python train.py --d_mlp=640 --rope_fraction=1.0 --tie_embeddings="early" --parallel_block=true --init_std_down=0.00435 --warmup_steps=322 --seq_len=256 --train_tokens=483200000
Each number is 200 + 30 x the weight over its row's rms, rounded and kept within 0 to 999. Layers, rows and columns count from 0. The size before them is the row's rms in percent of the matrix's.

# layer 3 MLP down, 160x640, rms 0.264, rows 37-62, columns 512-639
098,208,218,226,222,182,173,151,233,191,181,185,169,221,152,228,200,234,185,233,190,243,162,146,199,217,195,154,155,246,208,182,187,187,219,212,194,206,189,185,222,210,171,187,218,208,216,182,162,199,156,226,169,172,241,224,199,254,194,188,183,241,209,196,208,187,197,239,175,208,166,228,157,213,192,209,188,174,220,212,191,207,260,168,217,116,209,218,196,171,225,185,236,208,156,235,237,158,231,188,204,235,187,235,198,195,219,189,206,228,178,189,227,214,230,182,191,235,249,205,228,223,223,176,252,184,198,196,204
098,214,206,176,252,188,248,195,175,209,234,161,156,183,195,144,148,211,143,188,164,197,211,162,207,181,225,192,207,217,185,100,194,203,194,117,160,219,180,157,197,221,246,134,200,239,196,125,197,201,169,213,185,181,171,206,230,175,189,137,175,224,203,196,202,139,195,202,189,215,178,169,168,213,204,171,236,197,186,206,222,146,200,224,171,166,209,198,176,213,187,210,196,207,168,234,199,179,180,226,252,96,164,175,185,158,236,179,199,212,193,227,222,196,224,255,147,189,213,174,234,238,200,176,230,239,209,215,165
100,188,170,223,173,201,236,217,124,207,182,168,191,196,230,214,197,234,182,180,169,224,226,223,180,176,198,205,211,209,204,198,195,208,226,168,231,239,177,196,167,179,226,224,187,230,195,184,178,167,217,175,161,192,168,236,193,197,230,213,218,223,191,221,215,202,205,205,189,218,183,193,200,189,219,171,215,242,257,207,191,214,239,266,163,231,215,240,164,227,193,196,200,162,224,217,177,241,187,241,180,217,232,165,226,217,229,229,194,232,150,233,248,175,176,223,147,191,217,210,203,185,165,206,232,150,165,207,206
102,222,277,183,238,170,225,196,203,220,219,205,206,203,213,226,226,208,193,178,151,226,208,185,184,192,209,232,226,196,165,209,204,142,156,145,215,181,169,187,217,198,215,180,228,221,142,171,154,206,244,227,237,161,210,242,175,205,247,255,180,177,208,214,239,271,239,166,206,220,184,194,213,166,202,163,260,179,186,227,245,208,182,199,234,180,238,257,212,202,206,215,246,237,162,155,209,221,187,237,210,166,209,230,193,191,194,207,236,194,230,241,160,171,254,189,221,184,155,212,210,164,201,210,207,184,185,262,205
105,184,227,198,206,153,230,180,201,177,179,212,192,190,167,170,219,204,181,118,177,207,156,171,167,148,206,207,183,190,172,234,189,230,160,154,234,238,198,177,236,204,194,154,214,161,208,203,130,202,195,235,186,139,196,137,173,210,174,185,210,186,187,178,155,182,195,175,145,163,195,152,176,201,235,211,179,236,228,188,159,189,195,200,175,160,221,175,164,229,173,170,163,169,168,156,202,208,213,194,186,166,231,206,178,193,170,206,185,183,199,217,190,220,170,196,157,186,201,199,163,133,210,174,185,139,170,188,145
104,245,246,245,251,210,210,206,221,222,209,220,161,262,210,182,176,206,167,202,164,243,186,199,228,227,184,164,239,229,186,134,199,174,180,200,186,187,217,267,218,219,221,156,204,150,136,171,198,219,235,228,226,238,207,292,255,154,195,169,183,221,225,179,201,212,209,202,247,214,229,245,199,239,197,185,181,212,175,263,215,243,242,219,135,271,229,201,248,201,234,197,183,204,130,161,200,233,218,176,208,144,200,200,217,202,217,224,180,247,201,242,200,203,198,266,204,250,229,233,212,219,174,234,203,185,217,199,190
101,183,237,187,170,153,221,200,211,209,198,193,128,222,185,182,219,188,182,270,230,205,190,191,208,177,196,209,206,172,181,206,240,240,187,246,231,180,254,219,206,247,194,204,211,208,208,164,174,149,221,207,176,199,182,211,136,211,221,167,178,199,226,221,225,195,226,206,206,203,241,236,187,207,163,188,183,190,239,268,233,210,153,228,197,168,181,193,238,216,190,233,179,159,217,200,258,233,189,212,209,228,189,240,190,189,190,239,173,196,198,223,227,237,205,210,178,159,134,219,237,212,209,191,195,154,276,237,196
099,216,232,233,136,174,182,219,184,190,204,205,163,228,158,161,252,186,137,186,182,206,188,219,219,152,237,189,226,217,170,217,199,197,190,181,168,173,207,165,180,236,208,109,198,186,173,205,181,230,157,230,217,219,194,227,234,216,195,151,188,253,205,210,191,217,153,199,204,181,167,211,210,233,203,190,196,229,189,217,198,192,252,199,198,260,212,236,218,270,215,163,238,146,248,212,145,190,192,189,166,169,206,222,227,215,172,191,168,217,173,236,238,188,203,190,219,204,156,185,200,164,210,178,218,241,183,184,242
099,211,253,100,194,190,224,186,236,180,260,132,108,224,219,226,186,218,245,194,141,205,238,196,162,172,248,209,191,200,245,146,194,226,182,208,235,205,185,171,134,200,176,210,159,151,146,176,208,183,185,201,189,239,143,168,167,145,259,170,166,199,187,184,165,187,213,198,206,215,193,193,226,181,233,211,192,187,205,177,196,197,149,187,183,233,169,171,195,134,186,184,191,174,187,147,208,185,220,244,206,155,182,187,218,170,210,224,222,229,190,177,99,181,247,198,221,219,174,199,222,134,154,189,211,141,162,233,252
099,190,224,181,157,180,178,167,201,223,186,189,146,184,225,139,198,203,210,188,167,203,194,219,180,152,181,193,186,177,251,201,220,164,187,241,206,239,227,165,181,209,237,188,202,191,211,191,251,216,215,130,215,205,215,225,164,144,141,199,213,190,201,196,116,220,212,190,198,207,236,183,205,215,185,228,183,185,219,226,251,160,224,239,183,242,171,179,202,250,239,183,261,212,204,229,219,255,206,234,178,257,151,203,248,206,214,152,225,222,230,241,200,150,163,175,186,215,221,179,228,235,243,165,190,267,168,224,196
099,221,271,204,217,147,174,206,190,198,191,172,129,172,262,178,228,189,171,168,226,239,220,170,199,166,174,187,220,276,221,202,218,269,254,179,193,190,233,203,213,231,235,217,181,216,178,189,182,203,215,209,165,206,171,192,166,239,212,168,228,223,206,193,211,174,179,171,170,207,205,206,215,205,203,238,204,180,230,206,239,178,182,276,249,159,266,208,196,229,188,232,201,210,182,188,264,173,219,234,251,223,192,177,237,153,200,159,180,188,216,229,178,154,178,192,181,206,178,200,207,200,181,221,195,204,226,253,195
099,226,182,186,229,225,200,184,185,158,190,192,133,164,227,214,153,177,139,208,197,218,229,198,218,138,198,184,156,210,214,195,161,171,189,145,207,221,222,234,212,264,205,176,214,208,258,195,203,124,196,185,175,197,250,273,150,170,176,262,190,218,191,147,189,182,195,205,179,166,233,201,175,170,170,192,227,208,170,221,179,183,167,189,215,241,197,228,170,179,220,173,165,223,207,264,201,246,130,203,169,206,186,218,180,211,215,180,142,146,186,222,171,227,170,196,198,171,217,204,232,222,218,220,221,187,212,233,205
099,208,242,174,153,222,257,229,212,196,182,171,184,198,207,161,219,197,280,201,221,205,231,205,205,217,176,220,144,201,206,200,211,270,233,188,197,203,158,172,215,181,177,232,198,245,184,200,219,170,189,204,192,192,181,201,222,186,214,107,142,170,185,207,221,179,236,199,215,231,150,175,187,156,206,171,190,132,223,218,167,184,218,211,223,234,169,185,140,207,172,152,152,173,232,244,210,216,194,207,257,198,167,183,148,144,210,199,176,187,188,194,183,203,180,196,183,201,173,233,182,194,245,181,208,207,173,191,226
100,192,153,168,207,224,185,153,158,198,203,240,196,219,162,275,238,201,165,175,195,204,160,221,226,204,173,230,181,205,189,157,230,159,191,210,210,232,174,202,236,202,220,198,214,215,237,173,187,199,203,178,263,229,214,200,129,156,206,201,180,209,208,183,204,217,199,233,194,190,220,231,285,207,225,231,189,174,189,224,286,202,212,188,156,153,208,181,271,189,231,231,172,204,221,154,214,182,187,155,168,173,226,202,147,222,248,175,197,202,225,172,154,187,228,200,242,142,226,143,244,210,171,177,150,186,183,190,171
097,182,156,235,184,233,185,248,182,176,209,213,201,242,151,242,242,198,210,162,168,203,196,221,217,173,163,239,210,232,186,214,215,198,143,223,191,162,213,199,201,200,223,181,257,157,207,182,230,215,228,176,206,178,217,182,209,188,138,293,203,235,165,211,174,221,193,203,200,156,162,192,250,251,220,191,167,175,206,203,164,217,139,152,207,195,215,205,130,233,188,195,206,207,197,186,169,231,216,178,209,212,207,204,189,208,196,211,187,202,213,221,176,213,175,129,117,155,202,139,202,195,206,151,159,190,170,187,179
098,251,213,206,225,167,239,180,271,166,153,203,222,193,174,206,199,174,205,193,227,183,220,213,191,232,229,181,233,206,185,225,165,191,209,172,209,205,188,172,167,195,169,251,179,222,191,218,163,160,164,229,237,163,186,235,186,219,236,180,172,147,165,170,218,282,193,165,199,171,205,165,199,257,196,212,224,230,97,215,241,133,177,215,168,191,217,195,182,247,208,210,232,190,225,139,159,189,164,200,212,197,136,167,210,220,214,214,220,175,210,179,161,212,204,213,171,210,239,220,228,239,141,205,196,198,179,188,230
103,221,239,195,220,169,189,223,255,215,285,188,227,229,210,192,172,150,218,204,202,225,123,216,202,178,221,196,197,209,225,204,200,182,232,214,191,216,210,196,197,135,200,162,209,195,186,226,248,225,232,172,211,179,224,242,233,183,183,253,223,202,184,236,169,236,208,216,201,206,211,207,161,137,225,202,223,254,255,162,102,218,169,216,147,230,245,194,208,156,224,194,208,170,191,165,192,214,222,217,238,184,145,227,215,152,154,240,196,230,173,237,191,187,265,230,147,180,164,215,186,205,190,212,149,195,192,221,205
099,204,193,160,182,232,213,189,206,219,216,267,156,181,215,194,215,219,178,231,210,191,234,196,233,195,208,206,115,196,231,213,217,189,199,176,217,231,205,198,228,232,187,163,141,244,222,232,196,197,220,178,181,195,176,166,226,226,181,157,217,178,205,182,162,185,210,180,188,194,190,182,214,197,105,216,155,186,202,196,225,207,176,210,251,174,152,190,206,240,189,232,141,226,279,153,193,207,211,206,214,226,179,229,145,167,191,229,157,143,179,142,207,204,232,212,187,174,218,246,172,221,156,200,246,241,164,184,201
092,247,218,209,196,175,252,195,224,202,170,197,185,215,179,226,201,216,200,214,256,218,226,219,183,213,175,206,198,222,170,197,160,188,206,196,187,255,232,204,210,185,245,155,153,192,143,184,121,268,188,194,245,206,183,190,210,186,182,200,172,224,199,191,184,234,215,179,212,196,199,179,300,226,224,221,222,258,190,190,125,223,176,215,200,170,197,184,242,290,247,206,159,200,140,194,194,137,149,209,213,216,206,218,220,210,159,220,181,224,180,183,164,227,215,189,151,221,236,175,228,208,192,233,155,191,222,201,248
117,172,191,201,248,184,215,238,192,136,160,227,222,157,174,193,212,232,260,173,157,156,283,184,203,147,202,235,174,161,205,236,159,209,146,182,209,220,174,182,199,182,192,197,187,268,146,155,196,149,197,208,185,217,161,192,218,194,252,192,168,186,162,139,192,200,163,217,203,167,248,140,164,208,224,221,288,207,227,228,182,207,207,232,197,156,230,229,139,225,242,165,161,182,202,193,225,183,197,233,149,216,225,197,237,223,192,205,217,211,141,183,144,191,211,262,165,177,168,174,198,207,199,232,247,219,215,212,205
097,196,207,211,198,243,187,176,178,202,206,183,232,197,177,172,238,192,194,163,209,194,155,143,198,199,149,200,240,229,194,193,206,208,174,148,218,204,219,196,239,136,200,196,206,213,151,208,282,158,184,182,208,210,249,224,194,220,199,195,217,166,212,185,255,233,173,193,211,219,197,235,191,214,204,171,216,201,198,216,223,176,187,196,148,189,221,181,171,276,182,221,204,217,136,254,194,184,227,205,165,237,163,218,203,181,147,213,201,218,169,205,199,210,201,208,197,219,242,243,200,211,220,204,149,86,218,186,189
097,187,191,247,212,172,181,183,205,186,123,235,185,202,151,159,185,196,176,192,228,162,182,202,180,207,135,195,199,173,226,192,163,233,258,186,156,211,190,227,177,230,212,232,210,192,196,190,190,172,218,142,175,183,192,182,198,187,220,192,207,180,177,173,213,221,222,134,211,163,202,206,204,190,201,203,241,200,196,167,214,248,226,207,198,162,180,237,204,190,188,185,180,184,293,181,207,169,210,161,148,293,178,232,178,199,217,194,131,211,189,151,202,169,206,279,211,203,181,232,154,236,207,222,237,192,209,156,198
103,176,227,215,197,222,213,193,224,200,235,230,185,202,205,243,220,210,218,159,236,182,190,196,221,250,189,191,247,238,237,226,243,216,188,165,238,196,193,193,232,158,181,213,187,217,254,189,261,169,221,188,159,207,255,220,168,273,208,186,227,216,187,211,221,201,224,207,203,198,196,198,192,184,216,211,192,220,211,210,243,206,225,157,261,205,245,185,210,213,245,215,149,223,195,187,189,184,227,220,226,240,194,227,235,195,232,206,187,199,190,214,204,203,125,228,174,183,206,225,227,206,221,235,238,240,151,228,198
126,189,180,273,217,204,175,188,192,129,191,200,234,226,234,182,162,229,199,212,185,199,218,214,183,244,236,136,182,216,199,227,209,222,205,179,237,210,203,213,213,221,201,219,241,188,179,188,185,186,212,197,209,210,166,209,136,199,205,195,156,181,129,230,171,197,209,210,204,130,188,149,186,135,211,194,178,174,212,175,165,293,185,223,221,220,127,231,162,195,200,132,198,225,239,236,201,180,149,136,183,204,240,225,163,207,214,180,199,178,209,218,223,192,176,202,236,187,199,210,198,185,232,201,167,169,248,201,193
097,187,201,225,228,153,237,203,212,198,212,228,230,189,199,209,211,211,223,168,163,166,256,149,202,220,191,178,186,230,195,235,202,208,202,179,204,211,155,193,188,272,193,173,216,179,306,210,175,194,207,178,160,202,240,223,206,239,214,215,214,227,218,201,234,258,213,240,221,188,182,208,120,192,167,204,194,270,218,185,173,180,221,216,242,176,217,196,186,191,196,170,229,191,228,234,196,186,179,233,141,204,169,195,194,211,260,185,182,234,176,213,152,241,216,237,196,139,226,246,191,173,254,194,194,218,158,210,189
096,269,224,175,177,151,200,249,207,230,221,216,204,190,229,200,236,206,151,160,238,213,236,121,146,169,245,228,176,146,224,210,182,255,180,174,223,245,180,187,207,219,189,184,183,226,205,195,160,210,211,233,184,197,214,196,215,165,209,219,250,153,225,232,258,158,223,166,203,209,237,205,218,220,232,153,202,177,192,238,173,198,190,198,199,157,176,232,236,236,203,276,196,261,146,190,202,203,201,229,206,180,235,190,202,250,205,182,206,169,192,185,193,178,207,210,206,238,180,222,173,180,214,209,198,214,213,223,191